config = dict(
    activation='swiglu',
    qk_norm=False,
    init_std_down=0.0436,
    decay_fraction=1.0,
    doc_mask=False,
)
Each number is 128 + 24 x the weight over its row's rms, rounded and kept within 0 to 255. Layers, rows and columns count from 0. Numbers have three digits each. The size before them is the row's rms in percent of the matrix's.

# up: layer 3 MLP up, 1024x512, rms 0.0436, rows 599-665, columns 448-511
# down: layer 3 MLP down (transposed), 1024x512, rms 0.0436, rows 599-665, columns 448-511
# gate: layer 3 MLP gate, 1024x512, rms 0.0436, rows 600-665, columns 448-511
up599 096:128100174153134104143098146165113126095127124133114094132147121149131176082132107171128122138124119147111168094132159135117158119118162126128117137115077120125159109116116093163175124111151134
down599 098:137140095083146111154123138124128121128164166149141088144092162141099147137134131130114114073157092147095118117163114123134151150123159104130106112115114143127120110086139076177180120116149159
gate600 103:126103107174136154118117142160143138119116127145092134116145120156143113136133089132128166106115115125152115123146135136163154134099107145143156114079116117136090132131169079141193166089143142
up600 101:112082093114157120062119096119101078155125126103122169161088138148099139119142082132130121134162132135099145116143132136135139091110135125077099117158122102155128130147101123128122103097148130
down600 102:177120113092154116134118125108121167140144134143120118113162125105131110118135151105126129138135107130115173150123127149128151109078140151103160119136147166141113102119113114139174128091087114
gate601 098:134101131125124129118113138132115117108128154171102127141151153128099119152138149140115133128096133137102146099157124123132124123104137150116132115118115104140124138133134107174126133138148121
up601 098:186146146144113130121123106104112134101166123168112113145091183124125137148104076166162124135126118118143146071133105135126108161119154107158120127128119119123156123126142129154121119121106168
down601 097:119113142174118084134151139164124163131149112112114176150169195116125103093108163112087167120151157086099155164099114133161174121092136088171134129121135153147083153105154140125147134110096104
gate602 105:129153172113137120133142139073165152129112121127072152159102141114120134164135088100114119154106156138119135131144128158137175132135136103102084130165124126113097113132173119116149095120120170
up602 102:162116130153111134152140118116122112123149148125134122122100177102113138155122117099168143148133176122123149125115144125116115108122138091122121151111148136143169153141149164129127123148129105
down602 104:141163125128107089107154110121101085127073102098156125124178130138106080105085142175136177069135132100118147138129152117118091132127102127101148111128130084071129138148130152155073175098121089
gate603 109:123110124129087115173132140107113129160104086128089101096132155155126101135160102107183159137140106151129140068110106204138121113155151125114124104093144116106127103111134103113146169156120103
up603 106:139130162094122125116129161144128109066114157135142123117125150120127145094123105131133132141153140112126169175135108151109108118089148150105136120158172093116092136085136145135132083116093110
down603 104:125151044095114141090104094087117158111130116134163090133102131144147132098117130108072134121139106123083122151146122159121127116112136109154170185156116088169125099104174133150143139095169104
gate604 093:156159158144160145144135136104141126113110155149048114132124131167110155136147071117087110124157077150098156085130100172116144104114135156135134098093148134144091175104049121097128134083136135
up604 096:166135134122181105158132164167179122099118087118141105104130119080180115149153113147125135096151131161121179132177121081144155128122108158132129139183151107117128128085125127104145129125113120
down604 098:183122141137103161136168148107159125174165116150167112074100153167147143135120120164119145148117130132136176161141172109122126121138163117097142101106154124151151131096133127174110137113146128
gate605 100:158133143137138151175126132162121126063085116125139137191114131163168104108137108105124139079143116136128167082155130115140113102160131182114092130083125148134084082115066104146152069106132140
up605 100:133131150170113135164102169122115115147118160118106166093145133157156091130141116119105117146146136125124158099142124105113105141161113102141107153149122124144116110161159161102113110103128123
down605 101:163169169154113154166114122136149126132073112152145189104117125127133142116105099124124136154147161130140136127152113115165121132124129116148058182117135138150094110151131131112109120135123132
gate606 099:078128128140126146114105116104104116137113183103107165135155142143090142154124133134142061138128120108140158106149106100157131140101154102120142149108120159088155111162127082135155125171116115
up606 101:158138132101122124104153128137119169137132121142098153120148093109135132149123130100118112169108179146051093129178171125133118156118127155112110136140144127169078166125101162087127125115120139
down606 099:138141130110118138143150170152115097130123091126105118122129143111144124123096134086123140117125121116116136152117130108151148118131118126107106112122119121182129150053143138111093123167154136
gate607 106:176147132109095155165139092134134124073086121137108095130109119167164116119158100159116087147132136129124111110141151141108135132103116070099135122120131110134144107169119073141153147128121161
up607 100:146142103131153162162121133067151082129196106077110129159128123124101147147118104086105113146097144148099188152187127158131125137115123149155100175142125118107110146123084080108145153150157143
down607 099:135131142138110125113164076149131135126129118155140117106108154146133170133123142118107087149124112116144104145140100154140154099126120122132118109096135124147094114171142095178137148159169059
gate608 101:146119110128143117134133157155139131135070106151145128118141124103126104186120140103144128128116139171143158146137130099134163109120120133132144157117203129146112120100139080167144110118150148
up608 101:156146093136147143088071077118123107079124095151177101132130143113147129158128151117115132102146102164122120138138110171135112075142104137117112119120172166134136129131108173100086200127110084
down608 104:110089106143096069108088138183145110080122134178156114139124108121091099143174126105167138101174145156149096135110137138133132110099149144138135136113113079095117106177103113120125134086182115
gate609 100:146105131165119134144119136157092147094140148122057123103143090130179107099139162150118157090141132144097158148141131126089150084107117103140120122137098097154122148074127124132170163111155196
up609 102:078145065133187154110152116122143167079128128142131122112121071169148120135148099133172181113123142142124167158163114128073138117148152141119098087146123115124144157131153144099149170134126102
down609 102:139100089159130135124098074126145146194136120119136102150073157118083122206111116118125117082075079109105108110124154112163124140138128119137126155109158084114177141114126106130175170097124112
gate610 093:143131129146131107121129164131083131142128123118116119125083103117109145095132162134083103148168104138142123144143138138122162100075139095094109116143132125132134150173160121117160146116143132
up610 098:132122130131179126123085090138151149169143119138136131134147051141102093138087093145157101145127139135141097136172168127140151140121134097140143144109130128134120129107134137103120127135128161
down610 100:160120118122130154072115108110134096151147177136072104135121112156129132131178094137130092137130178151156145149178135129109135135136112129142143143115128127115168129154105115152171120126144137
gate611 109:117138108088133126099170119172147174098124094129095126125118116165169165132122130116165123127105139152121098109113174136113139152115147170106106114135117095138118168106090106115118155105122119
up611 103:127095139106160121128096085132120100140117165137116131132128144145140120127172138142128146135175149138142136160121145105115069128141106106157145145095107125125180134123109117119142103136128112
down611 103:133101115130164132129126118149083109102161120139123130124097144107140122150124145109123097137124124111169106141113116126149085156147106096086090141116098128132124128149093094158172166098109145
gate612 100:176137079124119114175147118148139147140119080138138107146140117122134065130151122120138133105134127138181090106116164158125119081131136134107087151154148169117116121122137094111139150155156127
up612 097:093142115101092144121133138056118152165136142076124124085147148160130109083094132136088132113129143175159095131109120114089165126119117131143115103161150122110144131146138160156164124088132132
down612 096:136139142165140133139101179175111133104107108149119151164132104110130141157118138101152121141109153114112158142111137112168108119111158142129139114111132114129127135118084133112159130102135151
gate613 102:116093133108112134124140144108093111122099111135143078108123123114127109123177147133151170115130126150138132139123107161145092130118132116100104152129146127111098136129139065132141135112131087
up613 097:127139140128152164120136136164137084100115146115164125100110144121155146101131089102101135138119090119102109103157141110147116120157125139098133151121127106120074095136132113127123149123097095
down613 100:129158116136104145119112169136113152123143153061123132142159155106134105126118101063149127143117109117111119138173115163173135103131156145120096142128159167116106128137170150132086115120129107
gate614 098:110132104126140167119103160144119116118143090104111143123153132117152128129173120106116104084126164134100146133151135102112126145122116106097117175145161129147119152120163122112145116167110120
up614 097:114152104134177161141124170120172100167138154136136130156085118125153078144111111129138128148127092126118171118115151107133182101110113098143141122168127111087101149118137123130109134134103129
down614 100:099160123138090134093186137136092146146133129140098121119121107120112098136090151123135152110108127081113130121093124080128136115160143115133114109121117126132045135171150125150147125120155097
gate615 105:121120137145154155134116149162105142091111117111113118118135091153118132123178140103128082111164112157129174120139126131166157141110112111088135106149121082105115140131142127130131124090156157
up615 099:128109145115086122138137123129130119122136131117130160075118143148142143107107167099124094083122145112129105097142091162155123184123136118148129091146133121115135175118118117146124133093119119
down615 098:119132144147128167122141104137107121170164088150133119096108129125129123083122136166135120136121140099121120112132129160126175122092118149093082096125112129148140150137158103101153118103151077
gate616 104:088122160175143173123081083111153132119162079146150134127140143158130142123141134157139115164130146128138154173109111101140149108121123135092137121124117135120145132127159098142143066156124124
up616 101:153105143149131126081152177147096076118080160124124147169109124132130151073114155108141109113114157119094146124081113107122136144091151134147120076112143141138094130118099104108098149133149165
down616 104:114162141102093116140116130125137087162134145073160109124117195151135119110167127111095109122137144132085139074123138160118147138173146152135121117193106108151125092065141138143105163102113084
gate617 101:101155152103145156142189174119145118112163116086141133150059087169127113123134123172141124137124144162140099116153136164084111144102142078112146104137166084139165147107139097092192157134126144
up617 098:094152104130100103112146106122160145106084134102088134092070126167102100156111118189105120096100142152126098138137110111121090134158127106115143136099144099147143113123143114112135136079148116
down617 096:111167151154134164138100108116154121159133176139136125133156121077072135139120133061174112183138105146134132136154130077142128176098119110113125143130113140092121127181103151151188114147101085
gate618 105:105097145139122186106182103123109130113161158114131103118107124151113122174171164095120095124192103124132141115132099118090137160143142141156086090147114084143149139194127129117145178157150158
up618 104:112124084146117139113160112141129142108094116124175080123089132104130103130101107138157103152090131099123112101143140144159139142102151152113161105121119133145102120137104143134159151140153153
down618 100:117124165156140116097147118135154142148144149108149123138126112155103141160139122110133091116147133126127146084149164157095116150158154135158161116136125131139120112178115122116144083116142123
gate619 099:110120122081133171186104095086112160160102120115127102095110107131129147155135142098135148164133118147138109122150109140165112139128130130153138091204109124106130135178116123135137143179162122
up619 099:112140151143128142130091126146105133146147153172138106140080123168082149098106116155101161115077130106133097122137134136169094167129096128150109149181139134148144155153125162120127136161128117
down619 101:136112160141110160145110120100147147137102136094102124141139089122148127129149103138134149084122146143078143168165121141077107158119089099117085146171123161152078159153091137137126100167072110
gate620 099:172095130116169095107130113111144123145071123162103120112125129156158085159120139150135109071171164177157106077124128132132171139124183205108109163099121053141131124134140130099112150092112165
up620 097:119142132117094165127100103140127140130123156117126136167109170080119103135106129119151120090126137109133114105138122122134079102127138153144120131128154133105147159156157136104128108128160101
down620 099:179125156177111115127149135152134163116109145120095149139171133095121133116136105087108163114162117138164120140140126142118112128103145141145145116092141136111089090116145145153118145179164129
gate621 098:156165102181146105119162116108181164150140118114153097133122136139122099137180099109129131123107134123116129152129124153141132113087127120128127120136151095158123095088096109181143135152156166
up621 098:098137135137130132141109168103119129169109121143153098109108132157123096142134128103145101128122134149155106136104096135114097121122143164158156065084102138129143077138155150130125113070135139
down621 099:096158116130084143143089123112137128166133114148101141159095125154118132104106098133148116109094115122152130117133145143129109152116113129152142128147135072138111121128097142115091116116142110
gate622 107:144089147111163109123128118131159183098149135146125089133161168140086127128120137109101119148139109152166149157183149134091137107146158157126113172104116131119152139122110132170153163135130118
up622 102:123145152081113092145097152143131151109166146109119162142121113181167137105167114120112131078091147141126146114086079118136117123126132101123170093121172152187118153111113144132073150115153114
down622 102:111153138127130114126119113121122144138118119107077116136105152122136119143176107125177139116108091122118130142123117129157168125122079199144142122179130089106137158097140124099128120127150155
gate623 100:131111150117167109111089104158106152114114106132090133106070121113111179155132084123082118141122135161142096153134122146162147168119155143119105170150155137099104150156124128118148101093149124
up623 097:094165105119160116117123138133164147160139146117160150132134127135107129091118159131131098154127131141135107106136139127135162136104115113084111134178095103157143161146139116120091127164081128
down623 100:116129087115125145107128101119117124157149151096130151138127119120108149122106155166132090117114136110142112093151111109129170143166140086091175184129133142132192140124117160081167122160132118
gate624 101:078091101145122160105149111132114128096118123136121138134141105145151118128137123142089141169122165127166130134106139140104137142116125095101131132117126094091079143152154109111169141077153143
up624 106:129109111126125143134102132116168107163128139152193130129097104114113117134130077161121136119107101149128113141122142100102124135132143162122103108108155160176136113126154145139120092145140079
down624 097:123137161121132103094156126123101154115119136162108099108073083125142123128129133167127150141123134122152120115156107140096103124106111127125144108169135139139114078124140114174141124135109116
gate625 108:140114084123153127145089127108160113081147157166162098090129113096126069166136123127140104141152166174136127073120121160159138130118085146130108172119162139132150162123156157107165142116170105
up625 106:145099144149108158105119105166124120108114089128125105120167136129124131119116110137141150145169129080139122099105153131157145152133093112094091096153095129113128142120161103139112131106100099
down625 109:108121158114133101172115122138135136141173098127141127132147158111125123171123097100104146125143167161143132128133163169159164160108150146097135127121091127122134115157098142151117129102094113
gate626 100:158127154112166124122111120109124129114083155191148158172121101145134122122125111133094145113145172150155139078170137119121162126140102113127193110160137104129112149136143163127097109125148141
up626 101:097113151109149149136172112129142099164135164117114146111097092168155089122147111069107126074137131140131155118136119144112129078134127113103129133078089153131121121147113122148108136143153113
down626 102:158115115153111173119113127126149094104116147120154112116134109116167140119133143127106129088146134144118128118131128114076145098170139098144110132107128094150178133098165148124127104117135115
gate627 099:066131128117138118140123146119122115076109132085127133151139104126126101123132107124187163112143125123108110109151110182105127146141171171116096148114171092124160134088116136147108175160126139
up627 095:119159136101134107092132108130150111132132132128134118154105110116158112147136109151133121116093122103122128112093154143094115163138158132134108134143170142089124119115150128127137113150125121
down627 099:103123119121096151140120134138115143135103146078103128107106134114100184109112101116135150135112125140130113078109127124103065164155154198101162115143100124124125143164132112119122136108178116
gate628 100:096082121092124167162150106092084129143120141124111145090128128128140161144112204132143161108107139178147140128141116106115138116116143110167090126163120139126117125147105143168159132162138142
up628 100:167146139098117148122143188147125138114135130112099117095053118120203121102134123127125127118096153143131103104168158104131181113125114135162116100137117131152135134138131174154123123109122107
down628 103:174153154116097090107126145144124104112093101134133094131138087153128133161142144151142140177139122115137116182117139117176147138142103134133109132141118152097137126121138124138142129109157169
gate629 092:094133084141140128115104108097134129183113157105167146114114133121114127082115076142115139098151148140132090109098161117146161134102097143153150160125143131051129149108147126138123142110138142
up629 096:105134129153117140145158144148113150100115114159110132157106130105105173132135198144122145117124114117144128151145088133106100177132138112126142107106127150132134152120177099117128105172144120
down629 096:102120119145140148123102152098069113142108098138113064116135138118112146139139130133119127152143176119143111096108160127094120104180123114132144151123133106128113082080138126108124124101162137
gate630 107:095098137139180134151120137119147191139151149123129133162118131130130107127136123141119113110154150154117127157110136144140129154146103126142138145129139120111139126127175114144194120135128085
up630 105:159107108172113157141105144145159123115124066165166121126178102135095116094105162103137136160136158110156165088137156132125159094096115089114147147128137140122072130144103091114136136092137147
down630 106:144123087146152125162120095172127129105129137150130142133176135170132118154093137127091142119101171126054088139137153155164089123114119091135153143171075159115114124084095149112134115173123070
gate631 094:112121150100132133114118178119117135149130137037116124071142098177111180104119113141163123102117121117186122114120110122134142133128134117182125134114121131128126107126103152096101137149164126
up631 092:145104114129171133170136134135151138091152152131104133131129091127122182176120150178137110114082142086122139109116149101175150125075152123106131118108138114109140131131128118157170084138135144
down631 094:120166111119125110121102146142125167143158106127115119129124145123128118131132132137143162134163150120160128131101097098114122106175093129123142152127126075093121122125156137100092121151124126
gate632 102:125129080127168146157140071132133120096127139180109110139127098151111107091185131159095148148121135110124099170130156153136155110133120077086146107122132125138149112154145108094145126106128116
up632 094:112079132119132105100112147114116134141157153119090123165132146146108082127134096108075135088143125123166153134103140131138111134132143145137128119122129129149105122131086148116116122114095149
down632 095:147119112118144131154120103097121115127082093133125137136115144153113139113090171137132126142171141124119111150124150179131148145110087123161118134141151148150170108121114119116153126105110113
gate633 097:134122129129158121158115134096151101153126110178086098128125124146092145133141087118158136151160101159099138167146102142144142105116120149109120115155122089115108130133126126135084177118117178
up633 101:138129124154144151125153144061141169090101131098133077122093181102143100134162109086118119121158118163137148141125122181114133131135125080134142166146116128179139072132112153162143124173156134
down633 101:149092109150123155142103137118139129109126115083127087150098130139133096144192164109133100125083117191174160123119192136134144112104149107113090102144141136144168090156118174126120137166115126
gate634 098:168120113084143181175148143116129188147125110150122128131095081135149151120098163151161105120134195137122102109129140103123147133092117123083128044111071062124100139112084133134135136141136136
up634 098:132058143166121151124143089132113142107174180128153099110132125116133137154166162125171102095148145144115146145125140120117144125130137127137135165113143144145146120160116127102138107164154119
down634 100:097095112096119139147131179142129106134128128140149139122134128116109138116135118145178100097143119112116157117126131123091139097104117117108149133143104145149122103137145158156165105132145079
gate635 099:085071127130106104166147151104134124145130153119132136137132143142119068119129144097109106113201106120176098123156145114152157103137143139090100150119144103082084130120138118129128146160139127
up635 099:136151108145115096134146126152139096174140127114084128138139151112156096124115111178104124172122152124129141144155155117126157134105103139118110156095130144133160115135132133099178098124140109
down635 099:163126186114124093138094088100099109115116140095166107127138102104086170120100096161125149117143113176109160116128126144136136138119139109136125169178118118137131112133136177173145158141113161
gate636 098:141091126086122141107125154104088099152106107128055131132134147144147102159113121173184131161122111182118129138181133112137129113119106115136123135100107123107085131137123124125128142092100149
up636 098:130128148121085144137143125124123153125150153126118119128120154138119161161126132131096129144094107121114123134111173141126125112141102129108111110128131119111141078132137123137160181158131112
down636 098:153136164126141137133157103100103139116104119131147128102145178140113075131129148117155132152102154129102130090115118144152119111129130172109112103101139156140165120157130115173134111152160099
gate637 096:130128150099154129125101149073116144111122119104129078118190120154083117143117156146161118150177105126117112154138096162172114115138112137124103138162148094119156164104098136116089168084146141
up637 096:124098111141134127133081137160085179152154143097154124128126105100130148148144135115128118154101101141161134120148154132132130130149138128162089169174166144176148168144105117135144140093116122
down637 098:131114114104149068115125114160139085134096142119154130116162149121159114155132123135093147130106129142170121113092104145082120144136161115121117119153118098125145131111145175169119107152097153
gate638 099:077140158118181120152124146092136118145104096120090088138099157130122121128119142101155134117128112141099101181129193127150113144147132123138113116130115139178157121156110141124141137150124142
up638 102:120137147156154140151165160167137153169115119138115123114087163160136173104111141099156149109124148150167153117151120128122164108146139117133164091154082115158135123129127134122142080117136168
down638 102:124151111194119148138132143142141128118125121150146121148163145128142149144122136131155153156106133152159135118124132086131144083074144093147134126128150135147122121133120134133157135145166119
gate639 098:125129137098167116179160140153113113096141151132133112096095111129160106133101101116159124169158116155111084116158085155125122107118090117086105135084151070139132110113138113114153131140109120
up639 099:162102129115146153094129096085113071144119143142132105149094154145109119121136120146140140143168084138094080123149126134150139119153112154095127073117146134161108115125153126118124132093110158
down639 100:167130105147098138156138115139110144154080105097156100149163110123112120118110124146115106111142160096108123143157141148161147138139110134146134153157099087130101126136114110104153148129096127
gate640 095:116121112111136172113168072174162167172109098137146086092120093153151130138113146151084126101111147146118153158077066170160128134117108127137118125090118104102121090145161160121145139107129123
up640 099:125092128127130130158142119128110117146094141135106128097123113135140089153154111135120126154121161132124166115113063101131103152144109142103127151115090116105116145112093127112108168109118156
down640 099:124145096110155150134137091164089127126135121154161079129179095138122121144084101133108120164121127101182132106133094078110096165141087144142149150129158133119155114112116131129127145100160149
gate641 099:126154139145116161170121127115127146163116121111118111152166105097110129117148108068132088158111097111155096146112154170134158116111150141159145137147126080135138140126160129088117144150134129
up641 102:138086123106128168106083152120162137082095150159117158158103157163154154078116156163115112113130132097114155147163104158113120126115134170122083120101111178125183132089117134159117143125120080
down641 090:083152162146105120096156148125139147149105129127143166099125137129133163120100125106152103132130130099134141130118121118147150150118144150188151174125139133106122123126096114118120134144110134
gate642 107:093150184130132114110126151106171118145119101101110070128116125169098108126131098087133137190109100171142076130128135129114151138125109159101133116139141146121128156137103077120129148126126128
up642 104:125134144115135095142129138124152118117132150099078127143111096111113170159135152125103147136176141122111111183085082158154137127150135129164092090125124168161131124101101114130116110162145100
down642 105:111179088113201156149106174100142093123136151124132150106139139090134113117144135085149124120154102130134150145117111124137128088102164128146107123096078132162165137150147117104152144131121079
gate643 100:145131068129107165124102107111133150127135097176084147081110107106128104171128151122115145182105149143118124125183146126105135102123116167165142123145108169116084101084088106148165128177175191
up643 097:085099096086165141113110122133125154106142151104173105137097136150153154155095124152131129108118106145102127158137148117106115159159106152123108103112156155170125128130088135118164195145117153
down643 098:124157095154136101117158136109088125114149159146122154120141148128151148140094128156177128114119122101122137163134075097153163170138174138130160129130115141097162149116075142077154152108149097
gate644 102:112125154107138163159142177102153096105148168140124080097134125120088124137122136125124093128134105103142132130135133102115132132098124154135135127134121116122107170142097077131123128161146133
up644 107:121116145134140115147126115134158155134109085146124116148124108115178077113124145127090194107121115149118114160174139117121127129174134136148092128143112121116106157112099165100118108130141085
down644 096:167135120101098102105119124128161123125114099121101124156153167142137166118133128134150164149126131124155099114126106123133138103105127121153089085096112096133129151115116160089116120125133111
gate645 099:126120088145130147136144110107152188129109128133139109167101147155139153129128121123122127119130133127106166142130135090140097138120165137123117157118146150164136128128111134162092146084089106
up645 103:101086108123105134111079113124110157081139156143160132134143127181144157091121118120141119122115132102125131175153169115208108132143112155163115150093139163135153112130127152105177112128134148
down645 102:136100125147117140140138146120149089130096134138117097126159131140128131179089129098144168124118145134091079075141130157112119150126166160171130100115124153154104099092124151110150159142136120
gate646 097:141122155126143167144145120123113115112136122161129115154124134169152092162134164132110075132128083126103112128124119117139122108071140114135136138128172158126137105116133139093120105129101087
up646 094:153118192117135161131142093139141128141140094135083134115111101065138107145125104137184152160103133096095132118071079144114109139105105179084157174134135157112149100119113139119083112138149105
down646 097:092092144128122113132119151111098132102128111165136105122096071079103173106154141175155143107144116167124106118063158131104142145134095130106175138165146124111135124146078134103141108137131092
gate647 097:138140192129166120145146138122151146128099132107152138149122116152130105139136148152102162081131141123135124117104122144147110120097116152106154134109181133120155132126114109106127093169167118
up647 100:122162100132116110118125137167146134136157149186133116122196137095105124135134151134129141105055137129093112170153110142164133119111132148117117105124073138132129133108122115119122119137121095
down647 099:129124107109121146176133144138123118147144138089143141140151111109153148145160157119103126124145159150144133152107099152125087158161102077098124144162112135162166142114152160137113135097164113
gate648 107:165152133121124146146103101042145142114125101107149134094133111140103145156169130113113131156119137169147144142146092131141109104142083146150131111168174150122098096181103080124120141114134127
up648 102:124129113141116125167116107153167170113151092183156125157182107123154101123118120139100141137118079133130128153125167132107147135137159139125136135118098135159138144141163118131162150104147130
down648 102:148119149094112135130133121090116109144149143147162101158151169141182108136132068155093163135151154164120114090133129131108122094127141138106108139132102097137109090142133114113149129173071097
gate649 098:143109145108165100170133154121136102095075133085096085140122151116155120158117137124098126114142136149120118130155154147056124091152100117109128128121104109158119161111103118154138193184124156
up649 098:122092141144108169179126094140126119097103159098163153148095140125102154146115149107123138139117085157113105140149139089105115121119165104095126134143116128124095162142068127132125097131117109
down649 098:158155141107132101168150147109096117134146131122149102093153126077136139170105137142168107140136176128150149140138120160080135100121162099159134094128108125136130116149115129155157164135135161
gate650 105:140116148147154141165086134146125101082123106119129139133138135138103102150168113115069143110104114168099110155156135105126125119117114102152180116108131124141139103141118114146164083113068143
up650 103:136153108143144107146113100091082166166093113116146107157165151086118122151142124119141173121104149169153115138172115141128118105134116138122140122129084114114102137152115135118126150086146122
down650 103:147152130123097094105135173117164124077105134107123145120139154134099139116135156158135116122112106112170107138127136129159183127103075133164125120105130159148141139123114130098090109149150106
gate651 101:106105134114132128151115155169103135153152086083134083112106134127091149144125111135126138141148091162134098149137121168136157094107157121137140143097172115112141148114097129144106137159105121
up651 100:157139162120139118149140159179129128129129143177141104143104104121113101122136117099118132142207100143081103108093132136149152109079144085139133152076091094172124120136109128157152117147125107
down651 100:149100115129132107134140079117090151156157119114136129113139137143150144139146138109155149127102139098087099123118160134115124153093164172168129155134129127154102101130102121134132147134118137
gate652 104:131112143116094123141106131162098123118134175122102108144098152153139119131131119141087148105134099154120118189123138132157125170106127158152101108138138116117126122108149098153131149145140124
up652 102:140142130130129117123158138139132164127162144141157130114136120095135129127154079112136133167079137125127106159142153134124136148101147152080112112103107147124116109121141165135126151158102135
down652 103:101178109101170143122097111111090147119160118097138191083160138132128100129150134131102130079133143102151107075107138120105143145182156165110142179136125119123124141127145139106122122149106110
gate653 103:148130104159107122174157162084112134131100128111145098121125172124156112138120135105112112098147088118149102129136101121092136093074113101127116111118144108149097108109118123114148160123099111
up653 103:092084130114103124097142140113137124113099148161108085087132136112124107150088141083199128138144124133137130153113084120089116106121117104125142108123119126101147090162123116105118165118057108
down653 102:105121162112143114094127112140130101163150079150117124080128133116106170092125135153136103110138162128128147124097147179087111172155121155095127128160154108123084074126165134081159148095118118
gate654 111:110116164107165111206152120109158164129117149107123102160130107150154121108143169130084152118126126155121121133163148168123150128101153127120144113156128137137099102117139113140164159113128096
up654 100:147117149158119161106110181076098098124121161117160149144116147113115101117148112164166085150134127088116113143148123119171141166079098127086144160096120152135137131147152144173096153093073142
down654 097:146100136124179140127137159159086144113115129167111104160106088113131103197162115099113114160142116114135151162112111127116129129085129095124157162093116131113108139119108082120151128121098100
gate655 096:127156101099137111090127113162159113116115091148143121119134175094165120126136145166130122142112138159154086147147096165188131161080128135145174126183189110114133156102154101112150190133104111
up655 099:077134161110150144165145115133119143143106124121080137161127110086129141135113117126077162119107130139117123145109130152110131098132151135092162146084152127151129132144155108133145132120118118
down655 098:090057154120158138127095133132143110114097110155173114157128134170144146108166107125148120148132150148098105206105122110139151138077132154129134158121155136108140120104156086137111143096129110
gate656 096:098142136143148114128112178156138137125128133145099118127121163155153141080140120144131146092101106098088144118139131136151123113165130147114162118132128106137142129142140122079099096140153125
up656 097:130152080118134117108111094123135116117129196130131138115141120108092091118126120151081145091151112128112146141161131154084139142172143129152120160109153130159162138165127131132168128123106129
down656 092:137105160104124126130137150147103138127122133146146151157094132144166133120111140130132151132129118135115110107118129089155084127111122124119145093121123107137123114147129107079085111154150103
gate657 095:104111134144087145160096092122170120182135144102163136119090137104142161102132109114123108095122086165155137118139124126126151142150120127115145095128157154112138133164157111127142134127091092
up657 096:137112145134128131105143150157103148086130118136141121156110104110158089112157119161083134121129138095141157118135119110137128119101097174106085179110139096096166157076141111065103161132163136
down657 094:114141165141101173152140109150139130101089111172118123162102149144126121131133132171133152127129130106158166109158107118145123161132107130127143112139144102110105150155121142103115123116125117
gate658 096:101118153125084129130121114072144180119143168129133091124137114134122154142110132106178107142143107155117123142084123111110161119102162130165130124131082104140170128109100144122115159156167132
up658 098:105105117104159124128124135127089126120133151152139139097117091133138105106111119150131116110109106121165110106146065161088130130128137162124172149164104165148130102083146093105149181083113103
down658 098:125119139121150104163146153156130158110136135162140120108150112125080131174111093154120116160121139138144119111102177138214107122064123092167085146116132097150122157078133086134096156163156167
gate659 099:153154149118155123149137127139109100090091087129122075164145132144120144125167136130118149111156099168128175124116142147120136140115121142111133105130167145146168135111146103065153141050104141
up659 099:122133127117132173114131133166117112131116095138118106119179135152182134091129129152133101147118110140118167131125104123101086114110106141110150148136115131164141122116172136134121151093153132
down659 097:119143129111147097091126119161174101142152119099165146093086136161110119076147088148086144151120132140125106112136141136097149139135168119121076136155125083139099144130113141157112122120087140
gate660 098:129132142144124156136048106098094103116147129129092140120144125139142097112155113085104140120096098164117114106139072136124103117147134165132167100119147114134098125159114136138114121123102101
up660 102:180130142135142140109154078114169156122112144091092139118053107124136129163142075116138078099125107118156105091141151111106160089165132120164118119134116127121107142127110159112106102107149134
down660 102:140135156179172138135153107116139163134114148154098107122089142102098080137147156085102113131124124136136096135115117135137155087095163086150115108142137111130127101080123144128161123113144145
gate661 110:091135101141152170148133129121102072123121105120145089140116151107126126127186114122146098147091120123145124158114142137123174148126067123130097139162175147150159111146128146119136112159113168
up661 101:167103118118201097131136120145145113094126136124139159180131153160152118096141121132103164138112103149135128125124105092153107139151101152114142125124107134153131101112140099101124117089118092
down661 099:145164142172107111111083146138104135127109124126108146161161125176091155138127135121151124109153111154110131093150112111078116112109135170108122150132156130125196147149123170138210137114165091
gate662 097:100140094113107115135106139137130116123100134123130114074153134116112156119159141098122085179106112137153150184138118143103123118134134121128162129123150077128157110115115177149130161119138162
up662 098:113153142103141106141164166095123124129171128131155172117132137130135150141143108165120098132100134142118105120112144128100127120187079155140140077115115147097076125112119138099099138176152134
down662 098:157129147115135142095166130113151133115128119131137155104097114077143180126133141149112132141109140127171113093116089143128096157118133178131112113103157138115172090109117113155107101104143120
gate663 104:109127112112136126105134133089117103131108150092139083146140123143143090142112152140174109114103135120140132148154146141091122120115117082137134123125106131111134139142133088111144149125155121
up663 099:108103171126130101134121132127122092155154138119092110100086123110154121124122133139122108159112140111120110131153136112138165148105124169114118176131073119127120096152165158146124170156126150
down663 100:126128105108183120135129127115119081167145121148116136124126108174132092127125119111109139117128124148125111163142106149130153134118140101097119099127097122129115136149131133145126118142158138
gate664 096:135111159109126123141112160134111131110161083110117129141135146110102168150138194145070134149128131132133086091125115143136138114159110089108153140116114130131147115146116099137155142115169126
up664 096:148120112112078110132140101134140101155091147108109131168102138138118092126105136167155162074161121165114141097137086132158131167115129146169100122127123112091103123143183130074150148140111096
down664 097:144142137128127103109130138115093123162138109133093118123120162125110088126114112115122101144122121137143118115147125110162130088163090093110148148118153149104142141140096100117160146154159089
gate665 093:105119157103128101114157163118113120145110104110125106083127145155134118137122116119122126127129131114125115149181155122110150127125133119132148125072133115127088084100143123117142100181135118
up665 099:128120128121122148152081142146120127119142141128106128144143176111096132086120097106115139120121154121117125151106151095118151169099150151142159145123141067123136125155140110138110130127099129
down665 101:162133117109114146122108131154124123097103108184158112109141104131160117081153151156128098098124136146160093136110158136153109152049154161143134127131079087122114118128155125162146142129113146